Weights of a small GPT-style language model, trained from scratch on English Wikipedia: MLP 768 GELU, a variant of SOAP for these matrices.
Each number is 500 + 40 x the weight over its row's rms, rounded and kept within 0 to 999. Layers, rows and columns count from 0. Numbers have three digits each. The size before them is the row's rms in percent of the matrix's.

# down: layer 4 MLP down (transposed), 768x192, rms 0.104, rows 27-95, columns 0-95
# up: layer 4 MLP up, 768x192, rms 0.167, rows 28-96, columns 0-95
down27 142:505470488522462537541494453557526422529468439511442449486511502492475562599505528500497427549497565498565531504476534392481479481453496448513499455561517467515523555527564500498476431494583508449491486563559500507477428531505487445492506499494496481479492487539481462504436496546453525490
up28 091:518549434594488447529509561558517514541490471477482512570487495507541534440497452478467466510421445530492548498483396503446502542531477443469480527471553501510561463527466486516486544476465539464527576511448505501546477522400562489526559514571459512519551495462534470451437537468447479519
down28 103:554432525486566534452498528501485508504481502484459469454567542478433465549546568497508476511474573480498483583578493475528444510492511560474553472545467544544481495496528594492490517528481468537488505538551500480541547487433545483493417517417471524533562566510479518552488503485535575528
up29 091:426520508454544455499551466492525467523438472499529523575518538527556482507450416534454527525512571518485556531494479521532543434438501470486508520484473478470478505451552494529485440475511534499514586489500539485463459550499494471495530449533512488497554512404507418432537522474476427460
down29 101:498465538572484505481514459516450467451466511484506525466521526525425510485527539479410446450468477475436491466505513483505474540524504488567506556586522404528465460554456528538541550532481504500448431501478519581563541525479484499569458480477451498463537504508509502538498491620576490487
up30 104:498504485551535430450492557509516509535517515463501475513424402530551553493526489463450427534508536521453501520520459517532516479491527535512634481504506450519504459532438507413459465489523496483438524487502509555520514481523524564507495528558493502476506546557479505452548484594437485490
down30 088:510508537501445479517523510514456504484568498561486445523542582552497525485511443451437439461518505523423536451536499486439522504474500539498491521574494477496506465490583547490486454487508541474429454446581543526558501448526491528460535534576548501473562508552437494555516528426525449543
up31 103:497460573496487512433531485548457569509416562526535535477503517484456557454553504533481488543427456575478523569401537493465499535576576538519493523428455502445492498513539522527467461437456566542458451507570519503508465537534488494509488553516505416492469494524506446532519531529515547527
down31 089:511418523467490508527490513482589489450475473483497511513443522458359438513527546570482472513546503507452504506477487526498391486450461525501506512489484533477511477455479530462517486479492502502502432559540484546499546519462500476548580452522474537529517537464432485487490475537623527516
up32 096:525559487451489490507405502556537481497539443518519390525488538545552521454499516528458503504551506476459507485543423458463508557495489457527466549465546526502583532530511479494497531498508501417548477513493479468493456508486512543534476491504528422486474471441531439546528487491499458541
down32 103:517473571453536450498483581519528549490491525397484474530519553478463491516555501551445469457501498508480530476572526474538467510486546482491506501480496474517528524499482518518530533520481471517471518621460466457497500532487510522521509536451558483537474537413520494502511512520468628468
up33 115:528499513574529519555512500565497487516488399515462528458509573523526521490578559490522485473491488533496461560488542548451472428476527501468452459498551504489487515544497490448520455466464477449480535506440528482522495501484511499454500531512477498499543454519521411518495451506462491452
down33 120:470511472502517510477508565476504473488581510432514493493478515496493533475484440553516498465526491450428448436489483536454595451471546586514583496616504442527493564508469570438545517571517538524522470416523453476512438519488519494482571508534535540482414475531417484438447508484519577571
up34 097:503420564507507504513550469534462582464533512471477537519509566513490537487485450495514494494515539469617506527496478458443441444497454487486498525469379467463554499454520542455492495518512523546514482489431555515461450547497530518412572518581486461569599476470515466510504502498543554505
down34 101:482553487507501462455466465495517539519514498495517466465483525479500461410506579470513447522522460485449529506508477496475442542525508477562486491403567571505474505514516377533496508500519615440479498529561474402548536475511549505550488539454533536508420504540509469461491487500515563487
up35 107:499514500445487453513506508491503486610534459546538494485491490513480558486414462515575513528529459509506492478465507453541479562478499459595541494536523559490558465531545523477534519506499480547489412475541428491545420506443614535510413456542438493504496524449528519400499475441495511544
down35 112:499504432515541509489434493480519388497502506515439491502525508521461507454490549592545524511461477525453528487430509516477484525523485493455540494494583419491494513510510413507511559502447542479517519588506521543489399485552499519512586491485513485510541489467530532431588518487502528553
up36 107:550505499578500450525521495481532573484489508544501559465446432505587451509518463469504470530471474473506500543525466560462518480548459416506479490556431451497487473523493545473581492577459472477523526528451538520437585523407476499487556546597455556555428454452561480514518536509499523473
down36 117:509497548456517521568542482425511579463511563527475477497518487504426519493530547496553488475512491504547472508490541555476488485465496509518530502433509532512525533497523539508482545489479542471536541489537484438459496529525540496480450525446487523476529506496548501535458517548503486439
up37 083:505492598544520501511478531536447550458537565432534425514496511521515549486449549558474585495499525537497503459519562491423490469535482508463423545405489586482530497533520420553504537528511530523526461458480461475460423480504521528472488467517501518517460484437471463496548497499558439504
down37 064:443508495506496515477472464493432433503511510478481486529471507550460467459473487481514537516483545442495507450545478535540586484430492492488477538468486579535533502494455418452435431455478558460512458506546432476481511465411439522501490454533445506525454478478466570506509477472484490500
up38 104:519433576450530497457565504540508539473419474506498505500466471517509505497516577531474458467518545501467512549478566490505488524459403524444495475486496452463423468559456379506439528517471537438489541486476541492456519490488507487578512506445431522522482531419483432538544512509523520462
down38 105:501408495511449478518469490441583528486541485535519475502474473590429501549574531517449442512507534547497549512475413456585508520404522552471578571496499463493505532496505489535520552504513488455514475491521463476455442511509555491530571477561531523518448485473459499490521530530480547555
up39 102:520528494599590465481485508486521600502463508505559519462477485542490581534499522558475476528483530550498452525492507508503494482476522525502549484413522524509504463511484516406582465467581480531590518461537476506487491488574484488512498556431521561513508505485530469419554476514413499499
down39 095:526502584467469446454631552482487528493507472577460506471526548472489499425432485441490437505477525543496559488525554428482495526515495480434472522498503528529419453598531506481487405474513520490465466479539449544490527500488537471475518516480484498435504544556478525473531558531500547495
up40 115:498443533523477467574468554529489467501549519472486534495605438515453617399479538541486486447524528530482498434517465487515524500532491489467513510539498474579639501525512460487479484498506508473516530469512526530547422479558570547466487518536504507451498471486449436488441481495426479550
down40 121:502539489552434514549492517546541440595548504532486537471516454476522591530532486501517472537497510493541468447530460453507471446507512454441523522533531485548562596508496551561544503525584531484423502489495492550498498508503528448442434518517524572506520507440413417515482525544424517488
up41 101:554488543567517468490519535491546438490531481514521547530521473550529508521415563514485588492496524530509524481524516484531499450568450503475504502506493539424499510481492492511464538386499441521460566490542505492515398516542474407505414439440474516486481485427514501530531563472528477407
down41 107:516485436499443513466490493593497511522484481504512498507389496477492456473536516513482472546479518468526565471529480475484580510511454449553462532521482450503419441499471530514562434541547501491504376463483535491531491520487430476442504473500451475532553444492492472475513488529528546532
up42 096:522515463500472519524484457540547536525477519558448490504511577496504533499454537509527546499496510462536545475483577557458489571556533466493474506532482487481470502560502508474518477431536489507548502506432573578478538571472521461539526511459419539579482493478600461489533519455487453447
down42 090:503497508569509482528502486565447512542481534502487476491459495534458523571610520508460442547509568535476521517594402475484575505443490477497495529511512598469588530568505562554534507513465499534486465496524471545432539539531472475505523506506552437469544542490404538541493527513511524521
up43 116:510482537536549474448562477467491498486503474493562514550493519489439499481553532582444424529542465531523505544462498457531512421516447516466543429468498507510530523527548467514545459455445556534411512512501586522514531546523513464498524578466480467511458513572490483495527552561476497476
down43 124:516500499429512495535493520535566468558513469515483428599481501464441521474565560507452459564497540466484483597437427457520451504466472482501534510554578512474494495506541594500512547525466460502540463457475516498461524509537539493464491504577503494577540462542465485475485462486449515531
up44 092:543512506447481512469409474524448500470551514464482507414580498498565457476512439505570481574482459451498448479486468513474482550484518531511469516542481488479494500414494487560574416556524532451553488563492545439498500431507459485557538469477424508566535575537544512528472435541492525535
down44 109:430455560426502456480527448536545531557482476542450472625461493483506535463433521457388512494496543473528539501444499528507476451558472535496528412483537542513497519601482509525515551453512441523530479499494471456504576528527498510465483571582456547541527481618456480469522470517473544505
up45 089:559503469486495367504513511499478560500473489486506545588485534502386593526526512581484463543481490524492511514436509472548514542569469531501518504482471570497481464523471512497429464464439489457454447573511511512481442547494481548561538511514511485459462478496446488439483529496513563425
down45 092:470519489513389435512527441483465467510524494497502470542514496513509501514472385461470546418517516514459504454514497533447558469515512537529476445498518484458532507479519569437520470520554564475534466476551514489490498503519493521470522558414514491557439443472520533476528468461482490506
up46 110:512525471505572490422501474588524512496460575497523493519525509500488594434490490490487496482511556512497463531544489469519504558452477554478491490505555497555486562482568453522442440489514475486419464469558499538513507538510550472454554522539545514531465471449438580551456562564502447506
down46 109:440470548484575598434479475465411528516509502461588506447524485530542537543585563414502434525493532445554466522534553546552498568432500469483531445457547467531501552564575501471496514485495495493583528474523546558474483480473508460514455484514536545510528471516484515485462498483551480471
up47 101:560530620496472483501478531523443511481462496491492410470464481469512483534459534488498494508497507573501501504579530426477565463552464416468506502473465575478493495548411455533580496518477508456463492539546472519500551449495529506467445529513462494548467529525500479511545431483506568463
down47 098:448486444444481509496581458510431509526478463474518525529542504485445506470465523514484479529528470489592562465541531544524537489507421494550485495507463546512564532488500495505528490535498532581525518487547426519503527466431437516568460473463561543489444538540470551522606516467487580469
up48 111:490479429456479455510546543557492504568465484594522517537515468462541516454464499502466502513487463538547410522501485506460535487519445558540498459424525534497464453576495477489470511484508448465517531497531478494452573540461515547527557519458489531495426512451552510545554501525462423495
down48 111:489452491497538505541466483534514445478508488532481563466486518491471440561496482488603513475447556564498552514414516549524479461486545525447421517565537428521470437506504456423464534431542480588557445511478540487480476441528524505478499512638500483465508578457557561448502488494488523553
up49 116:470564483474541523476454518523545473476438533521454537544502520493487508553523531520540474573519522527513592400475532567557484494378520504515480442433475513458516427437468505487465496527515490490533483500434533566514563469478470479485498466524549513514519428471471561467439420473504509481
down49 101:475439462504484508496465493463506503474534456495506517460451505542507451500442513532437556507536530484501564460463564506565467465510546470530509461564496519463542541554478504497487411577600411452499455523488489523488587433487486487478451485496502477445490512542458490492504531514533546571
up50 098:555477505519528503485495528492481540503517503530551538531512520580506504498470495481528502554463537469526510482512520484492487604463525485467472486465445522495541431408521505575478458501471477528507505552455464533498564522536497498471408529544522491463495455498459560503491479559463455461
down50 085:523557484572484524507469542537462417577589501383433529498465464456488500446558482497508483464494583526484540489533462513508531452508519504489538575536509535531432555571462503497530516485497534507452543506473486533480482469518599509528523501469528506560491511522481387513521495450474461551
up51 104:509492474571500565526542602457523487524512472498533490527518543462497567478543444474504450547570466449469577488406489483489539517501493497437500472488482511395442462515452493523482587441485532582444523448490537526518456521523522507504535597481508454460499484510441541497449509484568590472
down51 111:473502451547497515486513471549535528557558448532498577407531567412526519421477553484526577553460515562490512551490526501480468464531471483521517443539470510508503483427515485464537582478518528455504454514544561488514516451497534484490486513491572514498506535499493451620467465512402505497
up52 108:499495475472511411517529580505468533486531451569416513453411553531456514496497555502555533507491441519497455500500503526484492446501505428584517569539555537560521473518439470471507457533475502486511448429520495465570499476443431509530550540524463450481502515495497582545476499522521532553
down52 110:570503555539494552502551470512534549578477496549546513479510388472572485530553504503498453466553542495542524559506501507521468502496498561467591438422487495465497498535550562501503486505545542482552486575513537550486501545509559447532475453572469552530426479516570487496521478524496526428
up53 080:489589478566482461576448484501531499531423493458532509501428461514507485465484518530513581562487602585484471514550451473501472480516524520493435625528460534478423470502520511432521493508584503525472497488442538457522471446494565511429568493521513489456498466463561527469499527613490419511
down53 077:521528524528494500599515517441456458515435441484538471453447498476502466530554487495489510568579518525526509514538536515540510502556530506483521619585620523456525463543534521476526480447559516496507481544541527520518511514524511478526490481539565444574461566456565569483391551469519535500
up54 095:537492470487561460510487504523511488528463565560533487490453493457459531476454426502480543546527562495487509579519526506519547561469506524450513493421542549426513502462507539530497523522443477440517508497455513487515456529536444521451459457521493478515523530618482492496510499489563531466
down54 090:461439484495465534454527463578488521529515507521471511555433510512548479506453533526456550544489509501436556557454496408500486526572423516492497513543503480464466480511454494521547500431552494520431541527469458532480514490536489566477475527450565517529558489516454507491395532491528500584
up55 103:497527444432520544529484455493573435515512459492476518507462463510519448533446492485463548580508498480496566509594470559548462479451501462501487445472452443467561463422492575530514483531482510416541496481517475531548473455484522517523493513506531556431458502481490565461447501506516450446
down55 114:469484487490485504533524604467502556558493521432448441513532432490465524533467467487476559477544508541491421518518556388452568471562449547500496506482426499476536568573476525481470566483527594572438532493519506497531526551535479557522444525445438449574544540524471474515538475507490544493
up56 091:519483444523441467554556555502500505433454520520461542435502473503547497491543483578482490462589536489491584486543415449498492554514488570527468531450552520493586503547515513501545493589494474481506528494477548437489486484474504543503437449561549433531486485464496503503497470472494429539
down56 082:520559557473491451489493568575449470554544482477478516559419530486498518492547481434462505537480491534574444453516507458471471417470507469468458529557492513521505555540563520548480523540476539480500521569569469549477455470477535517461499549440511501481470546522462506481502467527553571522
up57 093:543495528503495449506487531573467503557542501478495462481455464492489527470484493453558463528539540415450507491505479429482500455507458475546488498548581426529486481557457508454465451562519490446515475563484556548535470418493467467491507492502462461438546522497521481488506500549498489463
down57 111:434585543544505588569508451475532538511521489492501505558468508386526559538541520539464471477405444480447434483518504487538515476526500500578530588502475504457490511493485513477550443548499455475488460556556516509466421601428555515512557451505539594537508510481504482504513512463546523530
up58 098:493518472624496477515471536500501461499443512526504433507554512515589547438526457498538426501517566524377479513490524448464497483512462513517515537515477612479429519492466466531473563520503434514464567508490533494498552493549480413478511533500513458446491523544522524486501556479477507522
down58 078:494491506507506494543532498468515569565439519490432503529454514469531472485569473488432490519514571540461507525546550500538527490522596528367553498480542519471528577577492499476502530540528516499494471545623535473479508513566563487498452495550536499537506544466545441469511451496477516523
up59 096:564555513576520436502472514583484571510526452534498538505477454590515556505494504460504456577486548457484499478535485506500552540512474463556525497483493487507524460480519477472479454543534552444538534552524486536455556476535456468531577562503501504496502475355558476547497440552522542504
down59 095:480488537478529506474508528488427543463564581474415516475460491463469469539456487505454563474524498520454517476471523518537500543509504495500460498349560488521517474561466586454543516515513488483531445526488546406442528554542559564432474517565517493504514453540474531454429446412564501442
up60 098:534473494555546458495455412463557530551546478495532510517397476469484550498557534497501534501513445537494531513492578502492535473502485475526548513488543531506498459533528471552490451487515469468448477412452557478517450535408511508532412497555497531524494555512511507467510478488530532487
down60 087:504443578464445471547472412444508495579464483523461502543482522467512488473537488481503485513469430483508509472492540468441570504517441474464504524521539438475502586535496522505469500525514582476542490508499468436476470547470568528484505509452494489504529494494518569503514602486434462404
up61 085:470519440498511524448497576473579481480497476497494483499441435522450514503512526436563436553495455508517466511410485503452478531534431524495468462483512444515533528526502570489490497584468513432473480533563516537514452486516536468548547546438538499535542518538519447563501403524482496525
down61 088:524468548445483479501535496509490517481495491547524539480550514503471498458444471556493564455520520503507491492521529507459558462527557509531551495511418540544463489497433472522487524538553423534520502480498483389449530435494492452446476569481506567490454504484574495395499537509468510544
up62 115:530480457576567449486494495482492466489575556527524497505468485576490543542463489494434558509462467575505440496519509503539530468461497507549588504431514502500532490527576522499553463531489450461565512452482474472522437516444466542507534536468562491365422492576498430474465449536422539462
down62 108:534487534606440564531571480390526500570490535478499518463460506430539508552531492479500525545475527464484430478519504467543536445560579462487529514513465509537470527575494517514551469459537508447484518512573543543536528486466525491462483474525494492453490535510458494523517525513512491534
up63 089:463529487524477463497417493516486522494481488502499518468428532549553559479509550515522544392571473556454462447470475394487508613436517506548565520533414514448525547521514466451516457432530567469491511520502476529504481433504511578520546512512454485486518448447476501566528497542468478491
down63 093:595506481503460525466519533510542554529540474487452433535517565540494523597496583561489523495530577531559471542471503505518545464508477507502540497489513501474481498484543475464471512565520488547494494602538421503469536490490500518483469502504475487570511595509512504503488470501513546477
up64 114:532503511549542550512484489487520519525551509536507500533489526507577442483493468523513433503494503547529432534550544525548493450512440487556450472525473509499518534480432575487480506499504510486529552409426471533470411512466482537540502453449523516516513473532495520513493496528486569486
down64 095:480568620591496565491471504485501479467535436503471485553462549561563505548535566451489483470507498525454415451516554554523527491526485429513493509506459538535509517501469470513495500444528501520519581510462532538511553538537489466461521451445583599566494529462489522511418529455468507468
up65 105:485504562536495496508487548487483491585442472515500555486522496479460554525403561472487502493566557468525565532534526428485469468488408493492434481425517544513536502490511474487522475463534515488522545542440570499467560595471519546455526510536522554532440485566500483536499458514475505445
down65 100:525500524476515562496507462472542504443516461485415527466533521427501459455555527544525453608570550485419516513575445405518536462496541479561450537538485451488458534476529495493552498529544471510461502556506493472424483443478476511495556556576491457510431457479450471436490532453458525508
up66 080:622468521526496527440479463502531529529534512483521403476537513497460512469538486543496457528552503483524409507475446534492466498515431427512504464449573494445566521481498468473486475583520508512421441477544505509469460465426412497434510575473457487539519472472514467496495431432515511507
down66 073:504461452520516473528552558545454605470568508557520512459462519467554473481398521517536538493487469495560512468488489508496523522509476477451509487557466448550485430511542416532516523474495491483486459437451489550466491472509472487445480506439533468459456510537514543537434516456515469504
up67 080:530509495503492449424468602501531498523498445594497524502488597474518490466531437539503475524523510551524471438511530447514512445501465442411439489447474543420484528570476470510532381489491537562547575562471477514481501490539545447534454478531481530534446494445490438507485477467487526525
down67 082:500414452445580509472469470527537616494557519497473550390445484491523499555532532519429508463468468526490456514517547569503523505535531433555484468519495464564434459554436489474597493514550480534483438497531440563499495467463476498519465447459515469484513600438539498456494515496520440556
up68 097:563430495526495540500488480520494479595559492503533549505551492590493541479505568489467514522503508521502502359469529547512455503502495476524494489528516491545491490555460541522480532494478552474506427479542525533513504420513494460462489506498476469501547433532500581539444518510534529509
down68 091:405523478533535541488474458533516525497499515480532497472495512486417501467518533525466517533525526443501474480501513567501498522524546521497508540512497444576539531486509456481485571505610552495516581479535471477557455513494504501482499514464587550534536515448562482462500502515480432532
up69 097:491524492484474484515537561526561533509467500523556503625500572500484530537397530488449547481514487539503496511479594435468522435521488433497470446421575479507537526497584467447483426475465528476520484496488447482483504540480465496521578446484458489495499480493540484512543533477493522485
down69 082:583527430544473506527499499504492460483479554480456616482501453490457465470535516494481463488472586511506502477537435533566502527481504503485531552566456469518495541500504540597605504539568506489470498523564571522506515529469456553481513450523555531522493483469472503554409509486456536536
up70 095:530523562581522432488480454508567516476483511587491439514537508591437475455462545527512486529539520476586509543489528492507562505484545564501527560463562436447520461501496501535519521509531489564448420400493512462567513506454446533432480569430470514535532517471483477515497535435511493547
down70 120:499459529508515463533521556541446588453491536612539522453525470512508404500436503494530572504477501483513534453498505497527482534470432494437518539484552482487531466527459434508567564451486504543503523455472507489506465514437526517484492541522481480506454489486496547436450490527497486563
up71 110:500504517557544560507509562534489473484493512510536449512566460582520485496505511551481574477518480518511464466516464433531426516499537436459400479484518488557549548478468564511472506512455500436487551472495501419436469563484426428496474537464498491570569481466391504485518515530493461494
down71 126:548478526493517489591452444525456497489524476526470492528484407507520431493542532486514516565465518518435444525444439538578427555498537482549483535526555597487556514507506485515520527506473477438473538415522506530596481495502538551470484528526582523509483496485436468534554548558488522450
up72 102:450553479538591448487594550466507568532414511431564494488562527512501463442539477527515547562495484493458524478512443510528497526536475536441477452528487510473533524476510544420479512544483550484482516503460537494538476497563493426528548500489478521562493441459472444544550516499553479458
down72 111:449471468559489564543432423481526552411582489489546520440570554374550591483454518556552529494547544536588548483531473515512548506515528487427548525508525465539484447497509465497555503485528495532541468482454473486538524529478481485479509472471545522480531481526492441535517468474485465482
up73 100:527406517491571435500467528539495524426472583512490475531550514524488524545452513460461439523496466576498562553453487477520518452481504485525637533471531517517520464531457447537524493490454436505497459455521477541518425514547520511482555469509439548453502563443416515499489508532477451505
down73 101:501534502494546428505485547510507494471443437472516538531561482493500476474425552537519430505540464513545510469504500497496469463531566518502564524586497513500515425499519474499521521484438531470459501493501506448520403479521501543505483545531482471540542493482488543372498525506439410486
up74 105:556520524530571441474490520456574495505546479528465462519535482516479578562516543496503496519530450534480541439473522511534461469443546479521497554538466502505437549564499424475518528439512476475514518425488541466531482541503526477573525459554564508463427528493512473487500483555421486496
down74 103:475522517500456434464537506446560501453513486518512500446477500560473459450517495464533526505502528391555524511491466533503468537527492452401503489512557565546492557434442506543519567525517515497485514461532531447476531439479505495515537504453509506475506488521474483463477524432431500528
up75 107:530543535500502487523548505537528536544483466502492524490578497509520541570511478467513499538488486498452530496500519592524501485498497544524484543453537481617519511481496447546528441504430474504514566482522479580545459468552543501464527452461490504398440478484465419522453442463509499468
down75 102:519514462576491552484517488502542558512485451466477457483503489532539461465516546543512482417523501490430540517508447506498474516541481547502566476499464526574461501412522437539520485468593627451453577481408524442565483520504499467522566486472514494508480526445446532512463561481463464489
up76 099:432520466567548535464445510457513514469451539466539576501375544615538487464516505481476549444441478544554497536527507533517531472486491558512526453439546528509550536478520508499547437499449508429475501462472500548475468436538477449579491506461552484433501529564504453500489523586459508516
down76 078:497564505483590524498438501476496509530469541489490478551528559536536549450540505515486477530535536530446561537453638494547467496514477573495571557508498492495503574517509546411492525476477503517471482504536565502542534541458559518500540451552518514434491593472484493493438466534482510567
up77 089:471578521453430475565488544522545576495522428488520536575495495472500463508500558567470498576543466502455486499479497397506495478485408480537501464457528511496520484506511470454512524553482535496513489480513483570527517486444544468507504551553453532520472548435455460488447516467356552559
down77 083:534438469496492497508496502480460442517518518432550463467524574534475492525440515480448586499522449540476502563528561531464600497487467578481528530454460525541503500426478618542502536466547478504549565484546475556538522490485486562474479426554578480512460541482464535530488487537482468543
up78 104:499487490487522504555448532497515464507495535544566483506470497496497534554474512482568500546482474515577506431478514516484429519474499525503459510510487517502486468529516524562463513466529447442486617477539541476508544563544512485474590494523530448440493487457468501524527468519434490530
down78 096:587550521490495533479526543518525496503564519485419532476535507411551509447527436510482478550559433530455489552455459483482518444529598533425580520493459501488533524530511530519571488541512474500525482584550507538511490538483586547561547444483466515489495510529496508547501482529511513525
up79 097:530517523505487473512479480466568480505450466565448529418505501500480528492536570535502623501513521496442501498521527530498533481459532473533507530498588502451492494572460558444530513383457515563482530487494475513458503603452547495491492506531459532499475492485557516413502512530455485545
down79 101:463483549462470570483578473616548463568468464493522509454490561504503530529533531474468424557410543494437494452515508534521535491570489455479588459496509447510502512508549503536475435509518489441554508446563516476451460489532594543431553476446509497535548526502496525558558485501478519492
up80 097:519513479484541482527510517485457488451455476538459452581483483478452514552531496518369502592576518593489536467562419519538520431480497513541523485508524511423499440514464490559443482511462483447513509413520481491609449429585547448472558444495477518522478546426452484518521513489496480544
down80 115:551492503483551492523546523518443525575522499483456500537561535500559530454477473454479466452451573487468420565446475394464495517529482512492493494559491493544468528531533518484511531573527552422497469510541545481501565482532414558519551457522523541527534512572520523499492446541466488576
up81 102:522478472435517465477500479491525519538540484510528434490454491442468507497548464439453461597481559502483478529514507530477488533517455487455484611525540521537520555513496459514520429448510496485492472452473441483552542506586539486477505525504524481502484538533475406475544484479444581477
down81 101:517557483498457474506545515510411475503490514510489519508423481503494486516543453456507497620500443483568564471503512441548526476544517532507542548573563457539469546535472549491559557548533509546587503511515449464453501495472544560415535430549527470424498531446508449476490527486550471456
up82 102:508543569553568495501505509517530500505450500524501535511444466555571501430505521562544494496489458536553539546487553522505551532501505464475471503506545469442540487441556478456539491488422481491523504495475512543540459494460554542437524486483508502508510567459514449485536466542465486502
down82 090:510461487503457500577483497542417448461479435422483515489461530465478503462527490509480479457495502496490460489469423412473481478455468469525455548499411448500472516473462441507490454498506542366476515546508470559480444452549489425495571550506391491443527540527391538509474486440561487571
up83 097:532484497504499490540448535513556592542500499475543528523535531497489575529562548501566545538480491539522454456434439417475467495517494433545556434498563501504522500533565457490511502538499473420414519472515569491443439490491512486516514533515501519456487495512441427493487535553519369516
down83 113:489493489458497550430493488509519370466555557532517494505462504502525550433524523533492474547513538502425489513493491496548505419502524467434609502568491428478462478474479507454477468476539537493486423472506529404443461502537545511513544500513542549475480430463497490457426514511482501536
up84 102:451495476505521531461447525533569523431491566481559490517487527479461477447475498530493561469475512532555516492566512548463546494514549515445483515491442520553477494504518526455589407505539444435501536504512532532457468429527459462477486509505528500454511488460472422512438495463501538528
down84 101:479423499482529446564483516566487564531546552532486425412423568582487559459515516461509535502552486452496504478526514486470507474502474486558414498497560475460452517502531461504487585509530548464553432488515390521546473430465457446487469492493528478454440458516488523450534486443481493558
up85 118:513518524487423573482487488509463560526499498501557476502484570502542563497497509481458515498482520475533471478496483430490535491426515423502437506419535490511522475564561496592502489492571563427536602485546500463547497522448496454502463463544419478566482452518526529523547487488464484467
down85 115:500419484502562475508522557504519456398505545511514536437597512540570421543462502458516498481464476506535483487475593519491517508400513527405531564548497531576449522494489559481464527467591528549525539508493480477485512516496467508527526476480489454553468473483530509539523521429524501463
up86 089:551521476565525497474491482496535505532462547561456477459461444586543488486541475480465410512489512531523528492470494498546424463440522478516520525518539518485543488476439563438573498575540468471572505486502502466515480505532561591528601478497459477467535528497517514553456495572520510510
down86 113:502500496479483550459499499485451469481515467426472519559518548496491517463505492531437565417480488455464564462541592526415486467505467623495520533462422540492439498497523542509461538422429501540468512541445498493484428502541473542491432480466488506551519469600493542534506463460493520466
up87 099:494471559518511541451400560502525536459527469492536558523518541491468572520417562599558435514534459462501453455548555524431550513492499461512552545518475458531527474527515520439549519504593502523522472514515473448493524546502508575512480505540505535433526496514452471493483558510446467543
down87 092:540422529453540465536477508522472432486464574565475521449472500487451415482544492426535542560553556462504462505535589495551455465454520515476513501503525522520516516516457494500488465552557515476558476533489479456469476518488496480502459527422551534461470487565579544542487518464519495495
up88 102:498519533481508477426533526499424560589521504538544462450439490545569525520478564493455511499448541523499420487479452423476494402533476488467490544490536498497586547493504437496538548521522434508527452511473560435499513478509512426427558497496457485540492436490554495466470522514493467559
down88 101:503472470589517521503479506488545479524476499526518549429547519507488544465550493478523493509541515492474514403488542515603537503481568457474465545538545498490529545530547598475583440551573451464475469549502522555515531514482492435472420498499503469465500555511533493463434565530493520502
up89 102:484530537453550453480570505431502428509466510520500427471524514570567513444533545466559493497499438520440518545449451474493536504450589535489483465516566554552504547470523541481511521450547507532461461532518478549463498487532448528419491478495522490544454532460447543557481471543445540502
down89 107:471437474440531496517502528507426466431469506514477510522399501474490527497482484529471527463555456460535453419437535549460460461542482491511474490499524519591489503515516583471449585518538465512496497464566486511516499458465494438448457456455460468426543512537516520553444503490523505486
up90 083:523517465541487481478444483513440457495489521535508522509494547539466479390512466525442514558526439552495478589455456536503516527586484551559509516461466534437456488512491518510485485521453512505487530565418492476450605532514466505529551518469497560515484554422447563475531520532500458454
down90 101:472462502545485525545529554493525543501597490487544497517528443492578548539516504488537480485496494474497531482532486562471451487433457493541487526473570457522522550544559484431435483522491533451449456388519462470537502494552548556474404539480502427445538465623568519537501486520452544557
up91 089:504464453495485424499599559509536538458529486495477476553499432486558514488476481512466506575523472437479507543546481456517536521561466497533508470504495519518478445497580516543475448562585458491519528529514534478480496455471502499540569443451517525608524554471480547571460544492544443542
down91 106:526508512484554503504460524519481453521534437514493485516498432482457472470553523449569456532505512501441512451432497519512524526511492576472537561571467445522507482570426562455528545522459498509458492499455518517521522518494521499434517511478491582488510462584497519567486543484506494542
up92 060:479558453542491459518411556502554454477481495585526551466443522504506556466470525503483505535506467543472522442490508504532525505614492514567538492497510501461513489501521448466513496536446498479525562482530485515506480498479491484509536517528528532466462466412523453499435519499441480552
down92 076:479505460497555512499561437512484614471512512479502473478510500437445455604499471531476504464439439444484488511536534415398528472457482461532443502513506477548424480529493474527429494479528495414536479509536424467520497493465514483515436483487516424490514497530511496441523458481486476476
up93 087:490456486486494529487540523412519505535482529467438483508499476502561569552536463469474473542446511523495477478488485476522502547491589487500433459522570495526463461538509462520496512512554549528447450523506518513533487471486560450496568438467555477546577555473481544516534487567504512524
down93 085:554455528518575535499488502525503511506505466513531584443458499449500506532511452464541469511543526460520507474449538511489500477456430474513579501534513446535538475537431519446529484488489490534444511535528572524396550496450478491497442520448497525528510411516498489435445516497556555466
up94 112:486495456548546492474513493549517535467543528458471545530549565563462542521492518519525423545478539502420519439546569426502513418443529489479572543455555518529489506489529458511495439482462450483461470515542513504543470548491502486475534433526512521508444428422473536498502577494460525475
down94 104:474480534502519518554478486583479470508553538474524603491555473487481535419558489459476430483476541516492401453541467530515491531500523453480465526512540515498524489501451524465529519522499451452579516476500537513513488491581596492446495494503491498485496448499470480547496435528519559424
up95 097:497443546530425477523567519495465494568458452533513488577529598538531470468547452564500571561455468491556506507524515468453482468507494451442496424509502469441495531453449517569499431510523519538440547482538515503440564532519529423552494523522485503510454506581558421452533504510482498574
down95 092:517447480540568576483482438481451487475465505569485571439525442443513500549535550527526496576447544482493476458478525500488523461511542511557544480543474426554467506530517481506537500536564508472519503562445497435462412476474547495578572454498493471497407489453485436526481453550455482568
up96 097:554483515516494442543497533448493489509432439536544458533541437493485533537460482511462559552538479480499515485461464539497507537557488503458536567460495514472518465474465487580457473468539492477532546492427489518504546497508563503504470489556548460478526514482536461468569434438525427430